Weights of a small GPT-style language model, trained from scratch on English Wikipedia: 5.66M parameters, LayerNorm before each block.
Each number is 128 + 24 x the weight over its row's rms, rounded and kept within 0 to 255. Layers, rows and columns count from 0. Numbers have three digits each. The size before them is the row's rms in percent of the matrix's.

# up: layer 10 MLP up, 640x160, rms 0.21, rows 384-465, columns 0-79
# down: layer 10 MLP down (transposed), 640x160, rms 0.223, rows 384-464, columns 0-79
up384 103:154118103104172146147098162146128123136054110092145121155140111118152107106115114131111126148099172142096106125125162113119101137117137134115116086131165132125075142125103120150141149107109152122095165130157134135082116157098142148096184097
down384 111:141171103150160186141122167120141135135146156173125156109128121117086167150131156135132122130126133152127090121095166155145109129121128127123049101098102135121105122133139125115099124169125131082120153105120152112127121118100147084118135191
up385 093:108082119127128108164117122148097121138090155083091141087113134104160119177110092123147123093121156134102147100163134122164132094145130139128123164140128162160147123093152101144101146148132116182104125119164144140124139112154109110104133091
down385 095:129165079123103153140118113076141130106140068120158120140144077148135171113106133114133122119107157131128135129130136141118101118140124115142142128136131094118171130146130134168131104137136115156109134138166108123153117110135158137163132156
up386 107:115130122116093143088147123156114151119107119117147148140136163150140105156107106076167088138110152081183144107095126131125098138160113119126134149144128144131155085118071143158126153186143152086135134059117089145113148161146129153161131138
down386 098:183160094134120098071124117118135114093114162153134127153143118117158105097140131090133123117094118151126144095127153133097111101137123099145134147114148140156145104181155154108124160136119103133098117105115096145104122128086088148157154148
up387 103:088138139125148126056174102133136151129165155088124158143130113148134101113117162189122126182130117109098128141135159166154156144142117110151083114133155129133105106156117164102126149137141125160174117117111147134157126129144144141137116154
down387 108:119108131115093124125104142149121156125129144108103127141123164118227082113135140144097100161096142112114161094163084129131121099122100141129126139112126093130122126065100149088118135127098145135157124155151158105106142067129125150098146137
up388 103:129087151138109136111123108125110127154126130095150147159134111085121148135142093112141132145148186107128142148091099164108163123137151143167090149137085135126093138118153158102139134134098116172145121140148103133096102101105103143108112123
down388 104:088158120116122122116118144100102114109167171171112117146149123139110152152119148086143110110144135121079106152131101166124138121080131162150126152123133158118100128136128125178159090103177129140125153117116122176100123132133113106155178102
up389 103:185136153142140165109154112127063122148160167121139082114132089141153143116110153114105119122132132089130075110101126064122140144116136165128134116117108118155123127140155106144096140174140117184127129143100109188070090107160121146112134123
down389 098:152145129114133135124134154140072131076102086155120109135128140115107110102140133123126140153130118123143137116139108123152098101131146113101097140134136118164119116141092127107130120127140163163092088130083084134168075114120125102138100120
up390 095:111100137085135174149138160170161104114091092144124097141092171153158142154109132078098083161120119134126118161075145127134103118168116099113126113147117139110149120134114149134157097134150157150102126108118159123158082123146169096131103108
down390 096:156111105112155156131167101137102163107116149144157137125101124102179096139145065127102131140122100060090144063111105124134187157119129120131096091146125136109121142148114135108118140143114113119109139153108105136149120152147118134136100135
up391 100:141121146128116132132133103175157065122125120119106111135088110109099136134129172108152110130091102115125104083127112153114062159146130119133102131160147160088166135099088110135117129126109147145105149115113116195165146079111144144129129128
down391 103:108112103133140137113133144122125117092127144086130111174081111088134186121128142141157111162128140101098159107142141138110123120137122083128102157153166153132132080105110105156132142098091109168071136092137110153109171107163138139117156106
up392 103:145141115123138107092166135150155128097124103151121116159093151117146095111110140095111129109119164119089137135138118156081148126133181153139091159110127126095098134093117127137127187150090108059116117129100127130120121113151175128069137144
down392 098:121149090138116091137125135139092131129155164145086143100144106154147115132118127151162132073151127125096114132137123179112147148106170155178116093155103143160170126130113162151085128119160127140131164104126142180135139115118074110153108135
up393 090:168106120150157127131110125100116100135085168134140108179125129094171135091127107097141146125140142146167111134114115142157121116134108136149138121122156149149101134130139121171166127107111091155100185101058116129148095143138128119134172185
down393 092:095108160121138117136131135162120165115170099108089095088097136136133094117162123156099133146127113114092107121140126143111121098151126140132118131083103101164145147095109158126120146135178143117164121118115083110109165171120147125128094075
up394 105:137111100137133140128110132121093134136109100133109115139112128103114063111128119096137131095150157135085161130135152134109115107141125113148134098115127112156127104101114143147148131072136122142146134137149143135134113111152148132086057143
down394 110:142173131155180136137134111119124103109183165163129112121081141142118116132143139127116111128094121115102113157186127108146124110069138118130157106094139149107145108120135110111136156152150132085144145150089137106152157124122096099121159121
up395 103:111132112134122134102168120164106168131147127137144149127119123135150097145127130076140125126111151136136106137137110150164169132112110137108115110152135101163164106119162149094109108113100141077096170146161116112151137088108073076162090131
down395 099:146130095129178122146136149145139143118149134132070099080095152093167121161144102121114145121134126089111096124152121155145104142166122130081152105130130141138146132135119147102106123138122128107119171153118072105108125164080124139101082151
up396 096:154085139108096148140112108150144125113141120110101127140098122164152141113141136113136118079145139112167117085058148127153139100090134069103136121139126152089142136149133107146124145119112170114113117136134141149119161094176149102115117177
down396 092:142195150180140126164107158196113131139111108125124144141148122165171133138190135155149159160121142143129107152163160139162140119128138147155113096122131133096125164123148140169100150174155160134128134136082137115128151158106131136126103118
up397 107:135168151146106132091114101133119114125113119154106144109102131070118133109117088132115107145084159094117111123115162129107125124138177127155128125156082129179156110093106110107155143144109105117115199058117116128158109109132117132147157172
down397 112:113149136151145095078163162131110103125093137151174091107176163107162131115122094113120108102159134117097113140139113166103123104138134159133099123150130137133090145141090134131167143143131128152153098115165120102152169153104118103116137120
up398 092:095134132144103128104137140104133166113123109104114123141109159162150183097157194133135143107135107142124148121124100138150110104152108146149076161084149107126133096085137147146132117119155137114088131122167131157126077101107123130147112103
down398 086:130110107081111168134123123117176148162082141110120119151113124138146118131154095143114085122157096104116106136136177125121124149111124103170131138126170090138156136154111140110144100107092114130147120128120153110111095121173133108118146135
up399 115:158096194144119137147120155119109118126112103106122083111118121139143133132130169144083157120182135108131118117091147133144120119134128135102142127132145118152140092131160121188125163128079111107133117149072150155094116100112146108171090105
down399 121:133132119146149133146131120088142165168146117143136089134135059103088102101126158136119145123144106148095119105129087129154137070121125105105140085146141124157132117119155110135108140133119119163112152139127127164093097111145128144102108105
up400 101:105143120128132160157155114144132121140101136129094086120159102115112143116121063107159090104116107162139066154114121111120161178114172159098162092130111131143121167125138088133160162105101109107106113161154154166130135166080119152096118093
down400 120:131137135126121110110121177132134120145144140107117144124153110111077131169126147130119149137066167094136046111171137130128126114169149116173143118169114154142125107134102121144113137137148112128131165136152122120143163102146114162138102131
up401 104:146107150158108122153148112116106123082160116109124132137162139142153138135139141136080143137133087120163104173133145144136161106164162116129098098118079154160151160102147124152147112095124123128141125112109135102126111104131149190176115141
down401 094:140132115129149113127109160135147133124092155141140141158171165118176141095132158101121128167150124117127131181141118110121117056146100126141112156132097135104108163120134119172129159136150122075096137121179150095127140154132155107168087128
up402 098:130139123100099145122136099105131129134064122169102145110125140125125119108117149105109120127135089065131103189140132132127173111087180189119108124140163065117121127111143104155118140157124137116151117116126114160105146120144116124130135140
down402 104:119128126119095138150105085162097115112128160164137118119099127124142138182114092141133149152123143131159140097153112115131110162129123126095146145106129159149137124148111135130078104127106162158142138126164098114114108181098135105161146111
up403 097:150143122151131097120106109142144104133156166155131099108124133093116127120121152124162133132131089143151093128135120153153137173074137137127122147148069131164140129136141109126134145096147134084137133115110117164127122116111137137117129138
down403 101:123128140107124134116137082138160115129127123152115127124115158117158135134176104112148125126129168147117118155069114099143128126156163082130138113062099152117115099148138096120137099097118130139107076148189157113131147126087140138141118109
up404 098:136139152119151144130160087117158139120144152129112118203118163118136110152164161141133122115152099163086132170134142115124063115132129112123110132125128129105122123135106130151123144144075151156069108135126130151083088121107088147137178125
down404 104:122165142106158140147104148089124078155143123147124098101100114119069157133111128150119128148161093153108126102161157138142168122147118126120158167130124150122124150114105157140167127150105125132130110155146093096125199127170144123132120139
up405 088:145144115101095160111183109098150160177146085155122136124154140102088112151146121082148126105110125171132109142150114138129079075069146076163149130151121173131108171121131125139142191130123131137135121149137106113151145116143134131156142117
down405 091:174107093155125126087116113148152144138117172124116126108128152112140149102130134171156105106098100127132134136136143114144117067079111067099140107092108114095122111136098120126142079112113158097106106139102146100126160144125111155095126129
up406 099:125093131127083098141150148150089144059108122122104118086096113115150168136126134075094125091112126137133080150128099134164106117132149124106169143137105144163105141191069107141145151148123108180142107153148169102153148116121186099146111124
down406 102:138123144149115076135138091090112096125160095108148129076118134122135152094119104149115101136153132124154122108150126118156112142127116117112122163150131116169113146108129089118093130115115138111102115157122158156119103124148120161129101118
up407 091:114137152141121133172097148167075153122141130120156135113148103162118056159133151197151120153113163124127148121125111131123150071120115099128149122095100115137111145117157126143123112136154120142136147104121140146131133086141150114106105138
down407 088:152132114130136151086174128131174138132139113111121179147137126170019181154135131105096142127179135120161153119120145146124105098180108130147166144143163115159172150108122116133115141088120130125129100156148107140166113144143141146139159091
up408 092:112137151145127150112127114139175097107127148102169116115060102113140131144156135115104126118137096127145119122152136122112125150104130151138092187122085131141123145108073143123125098084153105119170162161117112136156096139120143147106152121
down408 084:139150164138159147135140133101101149133109142133112160115112150086189154081180137148115120130116140132117119123135138145126120093130151125148104126133183127095101110089132131119167120106124123146079092139096108154191180159142122127107131127
up409 090:092117134125151128173150146107138115109120150120081145136114126127151135162080197138095142131135120145129126085132129112141100121116093149167131155085135132130124116098149122152190114124106107088155177109126151150062156147107122104151110084
down409 095:143146100123129108121104090153145129164140123119138105134116138110231081129117112136131143151126089094131116146121128121130078129156161055109147102137126123098111147128119118096091112080129156139146154103118078113134113120147086117115146160
up410 109:100106161135094117149107127097145087123071101097095122170165142098114109176105144146106101135123161137117126088125140146170151100097143119159167132163175126116130129144149123163126116097100101146125141146123131158124096082124177120139145106
down410 117:133121109147164124139148149133153126143112106134096157131132104114153136180104139109147070169102123182150121094134134133141125148110118096169162122142147137111102110141114119122062146143094108117112104120134158153136125101127189118129133118
up411 106:125104113163142123097132137112171147128151142118139059109150118162159124143141068145134095133134162151068115118110165124113119098130131088108116123140127103108127144138126122129094121139126142165122114135105167134158128088139155132153141126
down411 106:136085110099139098124124103142152089158106103080119131133130099156137146146130119118113133132131167119147096127144136135106123096107095127107164170116107140145120143133120161139147104104089114105116097107184140108154157140170119121140128132
up412 108:126110158125129141119142150114106102101126096142134130144159126112150101131091126146156133171104161075086123139108147121163121111121174086105156148091134100139086128143146141154138170174116142176105122117141152170128095122153095123181141118
down412 129:139158104116132103111134134110163137115128147116127139085143116128154112149158095114108096097087070141165136125131090121155118157155099144138141112165165134142124147121089127163098119087124119080139122088106092120158134134127131142086106141
up413 092:109143179127145127128145145126122133101136088112103108132105136129169094142116102110103112111140140116133125128096116103123147109152091183147126115121111114111110115101143097124111157133118131099145134073113164158113131150156124139111192126
down413 091:139144171128149163105156083156104088137155109132136128119125097114178146103097117157139122103149140162101153103164170092131127147127106115084118185097136143085148136160137128125119163095122169139093145156128077153138105107156090141137146122
up414 096:162128156136072109110087093153113145137086084128095162105128106084123102133159113106163060148126108124161089134124136110138112134125130191099170157106110154109131103126099095115113156107155096152148140136128135108147155146102128127119132140
down414 097:165137142107137120135089117126113124109103137137128172110134102153166147127143165161119178088143158098116106137109071116110100147101131121154112101142168107119150158129151158111088145149139121140140125147125127099115148189146101095081154144
up415 108:098126146109107119140155130094145112124097144116142126139100141096128194084116164131170106156114167151142149144066153115103129122111172168108109129147119120160091114102117098080144163156159143102108145151164135135150126100110139104145140128
down415 099:172125117127099124142141143132135114131135141132126090103098141144147129114118123155121140165150101097138127118117098171105100176084123131100125156120111118167155122149174141104125116180115127096102119086103088204146125141119164086117121147
up416 102:133107108111077136166153134111091130112104122146126111090149164127160174136136120119092138144101088136126095136122137148138131139099118159132095105110146109148110102138083166128074119152129128116123152154136104108154131123131115111142119149
down416 109:133084088135153156120091150130081141103113118150102155155160143199137144141101123175106095148147159110140148166137133146118114077129133121114170091157166117120134107161103162086148114142127132146126140128129157145144138122130095130096122127
up417 127:112127134110093149126132135136112102116111144125147108119134128134174159125095128124128102134128093148123133123156110170129156160065127109128132125096161133145162171103114142142114169078121125192105095155076134162136099140098132165123111096
down417 113:142118120135146119104107138132158117168146131132128101144143102142255157120103118133113120114138108140150140129116125097100132137123118134119151153113129153115160151141161111156102126116101112151121104132134139139128105157129093119127118128
up418 096:138142165077143114137140140160123138105146119142151136166122139157103150107129099137165109135138150090140093126129148133193124116099093113129090103124131103099129140111148128141144144101126077109108096129112159086127188094129129073136130119
down418 097:113159167119143105091097099114089174104141088151168145159125118137106161114139149154146139141101109133117134100132160124137110129111132114148158102109177157124114121065103177107119165167121126133132136149102134115101160134170129117122072141
up419 094:089120176124114183133131150110107107145108148136118174089120091149107175130130154167133105138103142124142111146159135146154112094153137146127138113116098167115139120119143093141148135137105073114114153135163092109109109121144159172084100141
down419 084:123097142117127107141104137135157111130126114060121124139099124136031125110140127146124132108133138129138136123098148111154140123134092128140159131152136165122144145097171078119128080123080132155078096109109113103146113143086150078125166096
up420 100:154129185137097111129105157166140147103160119133120080104117138141081104114145151180147081157110117155148138128107141182131131125114119135114151114122197128129113106109118183166123168123101147105094131135131132082118128153120126128106151134
down420 096:141130095081126180106154131068128089154115132153129126137120166130168138104140155085129093125104110148168126122137113171113115081109115121108109128121170127147166156134103118118139127151112109116136118069095130113117107094135131154177155170
up421 097:172124154140118086170140126124126120120112141134136115041136105137159184089140129168145123114117132080159146155116151167142143103108116138128146119132135129134168148122161142138151134150109085132157123115146140147120106152103107137104089159
down421 096:094138066107113104058107161132132166113163156123188115132128166096162137111146146104122107121133115140118133124109118133117138103111151102099133105118164092116175165086161137142116160173098127113192132167107100138122123142152137120130118107
up422 099:158101114122133115071168105145126135121138142157140178133130152105152137135137085136082144131098126151114152085085131150137095101135148123134148183169112096113156127118128115136093090174111110129090140139107158126104168040111111086156146127
down422 100:075150107182088148109129155138119126113122119085145116100091145137125137122128112093137193129094138130146112158117122130123124124148141119037134113117132141105095119138159134146123137093168126124137142097162116134138120099131120141170084081
up423 091:117126183126125140157108165104154125138093110113099060154170153062143103138107155116116157126145160135142130115139104141074128113112141080154112140143158118118136144110081111155140116126109142152133102109105131142094132129113102118121154097
down423 094:163137129139074093072122126165116104103126151136155111123120143070129164103104098150091154125120103121096155145119156116086156101113115136128105113164078130131137093147106117152135136128093130086109142133087152134153123111142100128139138127
up424 105:162141131110132089116154107160137141085114139108149167115147154035144119145147145117127141161128157123130150128125153152140127146157089131163115121124082167108104092177088130141171119121119133122153096116144141101135151133114169111147133133
down424 111:119151124136122145115127153123132114151109143160150112164133093155116134157120126112118109148132125118138114160113084101108141128152131061079132113141141103120152139143118147132114139110120083135125137110069164139136109118123150107127115086
up425 105:179104097122082141079140102144062174146085137116111075146152154126129087138135115118174087118125148129116154156121150133131135127124097124150131117114153098152172121133130150150127133142131150132167121095128133144105142108147137157127138153
down425 102:121117085136102160132097136148126161117125168116099142063146197132127072119167122099143123093161140100097144145106138119146097086134099112124092158111156150118132133112151138127172150118081164123096106136112138128141180123092105118109155133
up426 100:165106138098118133114151146142119134120147145139141157129130152150176085121173112098095139157079126152141137144123105131098123132109161165152125157170132108091085140134112158122137148130137140140106103103131106179127100134146163101145144122
down426 096:112142125178101120097117138094138160167116121153090102125120079128093119106123123140167119097115152123113126137149110116140129160149136098114100125135141131193156117136088142123100144197175110154134157091178125117119132084136105095079130084
up427 096:098133121150086133130108125088123124114122138114118142117143105165114150128132156084116155057159141146094087140096080126130119117106135110113120118148159148103108117086121057139110129130123113126135151117132138119127103118168126141174132141
down427 081:141094121118136177168130092137132136119136108139110129160096137109127084139141104156107106158125148136098136120095167085104202063137119119112161166142083118106121119173095150107123115136087100113156094130162121132095154094111135105164114068
up428 106:140136123159152108136134140106112145177136136122110150115072190105131101085116133106147121136128139155142110086126130157136119141171095133107136152131142201106108121046118109148162120107123121119126130126069105123134093174125144119134144108
down428 102:128116121154135117068133142117110098172119148128110157113143125114082128107149153151129167114163122100137141138131132121141118134165147134144094140151106090097118145156132102148137125159141124103108109121089134102131123103153119135099145141
up429 099:132145123160114129143121147152144060097150126134165141115172145122163131119132146119114149129094171134162094126094131152126139144125166145080125151134112147091131118116144093101127125122115148130076155174113078086108119123098156134091132131
down429 093:127152088116142150146155170115152124145077148141115144141106149084073135104133120141111114143102092114088118135125125083128125115124091125150147098126115151130120094142146145130125086172164115083130096117092108111158123169122159073125128140
up430 109:136121124113121116127141151125162147131169161111153108093115155135249120092133148129112128114106115115148139166096174161132159101176137170148132159118141121120128090117126090121116144131092088118114116151119101092140146097117140113152104068
down430 094:139083121109134112128150105127152123089120088129096130108150135136202099172153096112110127106157134099149146117160122164141135147144113143126190143123097117102100127107112145144125107086122121158124121133121132069107134153094136112174109091
up431 099:123142101165139114109103108164108127141151130112111063097149131112099127114088154114107103092108149123093078115118131198116151100124116123142160099158114143124150089170104117133118119156101128121121133149132144144131115155130110198100134116
down431 109:110127154105150141130148171108144137141104091109103134126083092110122101125128126156130114114111180123154164133093104106094121136130082124126155148116123111154147109115119151157128122144121106146134112129146089117123138128130119093109160177
up432 095:120133141095129107132163099135125130103162141114152185088148134120139151115092116082121120174156158114157114186109114107126126129099105131133107143059139124147134145141133089151112114101132108128189111109117084115127128122100141108155146109
down432 090:180133186122135137123132133128134145116138090150105086157135138136093131132138121132084135123117093171165114113126140117154143105121118102133142144108158131114109147137108095132179107133135119117134133131139093071108146096159108115123103125
up433 091:157124123117102108142090155119165146091126148150164113107130152147170164140122170145086131109114149121155100098121113157186143071159146141130139116135125127116120141122124110084145148131077150116086101140139116133128124125088132123118165142
down433 086:102147136122145142158106122131132152147131164119111099118137130183214105079117096149120148120125083163085150144117110131091073089092121126109134128143154149107121127106114107162139102128164123112111152118089127110114121113108169126147131087
up434 106:092120116108144116118174113107101102105108144084113172157169145128159144108104127140109126117128094153072103132164108121157095154124153143113093091154110143175158085181116146107114103139122135133114137141135106165116116123123126086121161146
down434 121:121174107114097137130117139112179126117127099149140123153147138141137137113113122116141148115112140094148138096104115112150140119140100165140112131121167175086106150090147096119126111108110139093147087145141139143143079140111123140144076143
up435 103:109143092127096174102091093113154144098159175135140110076150138124105124147143101152194149136099104128133169146130134148158140127128101123137124132109165097107147104125094126147119145130110164140119118110105109158132109105079089130158120138
down435 105:092119135112182086115140139098145152111129147114162136096145104116116160092109116136105098136116119151119153115126140117142139172146115102121127165143099120115127120107125143111136106164120103111115149125147167100096099125155089083149128133
up436 100:087174144106162146098117153120157107109125106104145108146155147149121119091170191109122104175144167113091101128119115104140125133165141160156140149119121143112118096102135131123163159159100132130147140105132144130094126124103125071137137149
down436 102:117074169136125119169093127116117145148110144103106137106153094108145128132132092130077141146128153149119099163099141176117158126169126100109113118136113140112120111145102098142175131107101132147178103117081130145141100120133111137111113140
up437 107:117099106130139132165118108144098108099132093127141162114108131111111136119108167117099134095130115131127175149100152140147123118113114103126153132087098164100111104152124126156107138111157124142137126189171146176100121118119107167133100129
down437 110:115110071163110112132132151163080134151140128126098099121126147165128142111125133127176126107119140142103145162152133127146127130134110111156067128125148129183128105129122171124139095102126130104104154103164128149106107142117137135126179147
up438 102:122140133173127146109129151103115100108147120133118135110137124156124131088115099129121141108144120132125130160118133124140160115159082148094123117151141114137147114122108055115089159137151126149166134145111143184116098132140146143129135124
down438 097:121158156136137150133114123089074073132119157156120099129133121134078165196080076118121121106100105117159177142106135117096096109090148112123116173140134114122152064118113130144115108126096130141152099137142120141124165156150106100121136154
up439 094:185124107133090127094099156172120098129132163121115140092123152105145138144139161151113137112098052109107176153099140159142143176117105157100164169128121120140182155151129096119153103101136132118127138141157133140127147140106157161132115118
down439 099:104107119110149137141150151111119162155152096149160132146108155160168122149140159117125142157096177121179164136136112182089164089174133169131145156136141140113123154122124156153077118130137152114141124134124165105109122081146101137143111140
up440 103:092118148121137113154106147125160118093136159108112098113147105139100110119160165144082095097099135092111130083113109166137134144123124169152144172100089128160087136089125161171117138171125132146177100095168100101087106170093123109149149093
down440 118:126150151147154131161143142120124161093112164105097130140079135135127134125105160166111141143128127104092139171154162144102105104119168141123129134146139137119144086100092120135147123143160142123146132124140149120137125145161155132109077142
up441 093:125130078143147150108119148122139121112124143145104127150109131130091127137146169140148094120131118104136102119099111119125132140120140135126090137111128108081136162142123150152133144147138092143116104099147148154105136093123162128095128112
down441 094:155160121097129098137107106097138097162117094120110113117115137087135110138112176117132115104158106142099118098121146125123128158122134119130113144143126154142176138180117142118114133128178143136113127127085156104110105095155116143123111126
up442 084:121149145116111090121127159116110111143170130108121133131132130156092152106125094108116149103129145115126141123100142139175124101135122128127168116085094101173142161116185138087126131126104113114173116110151125133101130123141134125096166143
down442 082:134158136108143119166119129147137133116130116133131117102128086151123104125134115107110092110179106122118096111105169132099136102114162150075086117107153125109131096120181160125164133146174114124135108143127135177082128100122133098150113150
up443 099:098148139087080163172121121107099110135143150125104133102156139106169112153083089155122127144142136126125139128097130132084118118126120144091153140178102113115157119131116120136119118142128128146156142102103125159091102108147091101120141138
down443 102:068118171141151092148080150150133108133130135186113135122151127122102174105128150120097151100143160105148130092163158134136111146103118136107106129128130104164136136141126126144104165163158143126139123119113159106121140114102118095082118091
up444 111:148122105124117107098124120097093105105151153113130106124141156142117101152177173140155113057156148096138155137121128100128113114105138121072137156170160118142173100126102132141129132157125155094102085124152138110130138148188139154139146145
down444 121:115106156146082128110146156122137154127106129160107145165139087115055119135118095104116122154118158148139133128095067128127147179150091133116076110123135107144126148135143128125117153105156126157153062145129134120128155135134103166117097112
up445 104:104093124124143171162129134117087148124149108122147112137179112111134169101157110134130102107155094128114108147128125123133098110160090114133115130088132115115150086150141111102171178119138147128145118129126107126138106187125154135123183148
down445 106:125137130139124162141105132141092156133144102141107115150144126136155116146136122127117142088115153137115118123178112109151137137142065146121161099136114136163135173101187166130083118142136092143125103119095152100158168172119114113147112122
up446 093:173115108106125133131107157131116120152109135101166150126105122122105142097171101126083093112137098125116157087132135112154120107169105125128131117137093175104153088149131145129139103150126150071134106124105089088130113127166082107099133130
down446 082:136135129161177116142097143153130141127136148092122149152123182174130114131154166100152111161128088124117104161141087106162106066097111182136117138113149152084147155091108123125113120122103125129120121113120107108134164105120187121075136110
up447 085:160093140143059114133109115125118129134137140117185117128119126154128097125147122148112123187115080099141134132151107133170113139131107106153106100138117114180124126177137120092112114141116062135145147100096147139112109092154130102123107122
down447 088:164128119137141097100118129138154104107167122102158166145077117135083131084130108125141133132161155131154122104117136140105104170130127145102130164103103162117139119132150116101121130129169146141121103115137108132120127132113128114077165115
up448 082:174151147130122103142135126147123125107097112134138131170114142116141105118103139147077102135131158144151081115167157069123116160122106088204137117190120121138130141136169155137083143132111119160144139129148154119101129096133137128134148119
down448 090:103116151080151137083113147126137114111142141147109134135107113137129149115158151106086146094120089105150172158139177122128155124133103147136156119152115139151093150142107103131115064115139106084090139164083096108190149116148156133143149103
up449 109:145081150126129101135168150130135129101146119163103116114161094081144161099160159092146106128157130115146117145154156125128121128109138138106109157114127124128116125098098113141149137111091089140171132084061109174124095168157109116140140154
down449 109:100131116117133138104130124155093163136141136101163143086148122155110109125131157139125102115145145096165096122137128134124101121084108159138100111105158112134144097126137136129122108121053137142129136176108159130146146122154112122134134114
up450 113:121142116134131107102140071089177089135124109129115162107168107174122095124149120122095131157181102104116094132114129133139145097096138132101134135108100122126104104142081119117119162164126147143136094116093136141079099138167122147152150118
down450 121:138135132117126095113119160159149135165111096085093130122120099111096141121125127133130133123144142144084112154103138122122158197115097104117101098110124147147139144117129103139147132090117109134134129127090178152161145174157160126150154103
up451 097:133131137124199113128116137135125116176122129126141097104124139158163110139080119111097121136110111124152123169127116127150203078139127153114151163135153115117094117136111112142123118147115083177131102164162093147168139147142070105184100154
down451 094:101106126120117151130080134152133165113151150141115095123118131117182125154104141172126123098112122121072135086103112139110140055115133095114128103128134128138116139109147133136145196152127134064103139115130112133134151130146131152091119105
up452 091:109113134137106119084164091163109114133138120126086100126140133170063092125135123133135103077091157112130114092112127108151155153096125115134086159155110100146106146123121132070121126115153127099119179130130122135113134153188155137142100117
down452 090:108124159062112112101138155132102116145136143116130155144144130133116157120117108162110148151155106152158071112136097097123149107103133102140138173117175137138114083103141176106124140134111161104124142109140092143104108126137131123129142129
up453 102:152180145103115156094113114142126140088128135098156147119102111160111116094129175130142146106115111118144145107168130139131107141131161137108153150172148112095135141179148162150151123140136146178084145157135153102095126128086096158145166165
down453 099:139129153131121123096122119136161085111094084137140116118132128140054088174097097110107125141108109078139101102110114150145138130129181116138133174150154152143086125131143102117134098174089085137132105127132159111148178121150135133089150151
up454 111:130126091120125058112164150103153118073116120079151153095087105121144139131129152096145125129177081108158112130123107131135118111107102149119104149120118141170154122130176168146126125139157133113156134149090198153094082161133138088145124102
down454 112:145127140093137155167195105180118080172108162150112144150128119168164146145122143119100115152105175147175123161125107123139084174148111183088130121145121140121125102153129122109164095132164109132134126156159141100149129157128118108124125164
up455 094:139138128133148197118130155156104157123156136136159142140131107142124108110127186139125100107083147140129118132070086147097110139144153134128148148139117152107127131128102113109128115147151180103188146129102163153129152077142135073144116112
down455 089:159074129127117129118138116148129150116138110090148138097091118144094091147105141159109174136129146046135141103109144086160138160150112126139109137109127081151124104130116113137092146144155108115141115114138093092132126132146137130120111094
up456 094:147118067125114182148094126120130171122104121121163141101156156103124136097122172151144092106149151177162138087132143139109106112153126109134096171135087178134114096122134116147132130143142120133069104113143145129126104094142166126125174106
down456 099:122158150126112128146119139135134133150123123106130129110143134144069144150163134151152129192145095124160106127105108106145105093127127138150122106103107132119104112106110117159119103149068145153126100097150111129151127149086147158117128098
up457 090:132118093135144092162116145143153114132117092103112125120126137164104153102132155099074116111115130085131129130130162113100159087126110119169134125171135141084131118129165132117150141162099127121081116157135129139128116120147157129127105176
down457 085:127131120082106137137138137158113107105142109135138080139147148115179093207180110115142179147128073139126148105126089131119148124139148077117102071135140149120135162111143119119142146111119144128169133183162111103141126135074172129118120136
up458 097:119118106088110109161166130112133134154170117131132120147117146173146130102112065167153151175095137130102108107126108127121121122120128163165151136099135180131163127146093111080119131127110154136107160164117155140115147146130146098123159152
down458 088:143139133084090124087116102089090124091113089135138136143129120138080156117094096115109115178086136168079142118099103120144145128133125130106098109114134097130198104132123145109141129132149113103130130137152152177133081131115128159121121148
up459 098:166122115139141134129165127129089115116092091153148079126119143100109133151119090132095084144094104160151146156142130129158129146144098140133185141111193099103116153133137152116123143156115178130107154179114119123133144109094137121134132087
down459 101:186133160118115123108122139135140091153172122109149168145122124117110060144179176098138130148106108103154118185121118129135135082068089126144080117099122157102152115135154127096145137101153089111116123094143096118139143100129141116124126099
up460 099:105144131136119128150157151098143081144115121122132104135158134130200122084110142097075096135095111099145125121108093155113145157127113112113171176129143141113128109109162121136083117118106121186142122143083131160118134135129079178102133164
down460 098:153135118115133099118184168121119128139156115119156120109119106133210143147128151125132146089070124152108131127109143123120094150139132119133122141066070155088172088100124076129073139116135126085155112119133137115103148122137125143118134150
up461 094:166071138119132150102120112123102101127182147160133138168140169139118124107120082168149088107133109117101080103107118122147140182157144126116119139141133118133144154102189120110135124166107171130109119128073124107132117106093169124100127148
down461 092:213115074121130122106137113121088120104139148121121144183169140134093124190144121118189121124138108166076135143152141126119097156140175151143083117127172122089118114137117131145147133128175141110147120100101107134109110132101157081133162163
up462 101:119138133124147137133110144090104145153120162091144091146102175090151116157115124094141094147100117178160110105093163102116153122139122136140085117102112112127087131127149104146154134116151108138099120103130127199123117152127123117082177167
down462 097:138177136095113095126130177114111152103162178133124119127094140096134130156133147124133066111155107105097151150144117133087097104104153169109159160083112119106133150122118157113157124116122131172107127125070136147157128090139133091131128095
up463 104:124113098119132131128123104104111104128129174095143126154145158146146167128099090143121095193146119126131104179130128173165115083139105139089081152108144193115115109115128128172143137102125126160141107099132141107122096158108136152105147195
down463 099:150132149108104093141095097137137139129138151122077114080110117142124067150148140104152094085156117143143115134095114141131102138151144182125173145173123128125107155113121159115108132091167145170111094160144120151144176133120138104119119132
up464 114:147130095130111158130130110101188112116104112116133128161158154136116155143116084120106113091148075125102140133165128174143151126114120163122126117176152116144140105137184123132177166055136097111134113145108169124150110117133097123142122132
down464 109:119109161134122148087113070088118157149120109119107112145148109109049135130090122118133131117175126136119113119152113119141146191124081138139159104156092106124132148126129149081106139117113107145155130136132141159120112098105122107113092123
up465 100:124126095140111137101160097107133094092139152122135129165129138112208161074118145103139104157121115120140136188145133114145123121073110133075115130114119153164088133127114133134128145137110123097149122140142087098133145136138154084138169127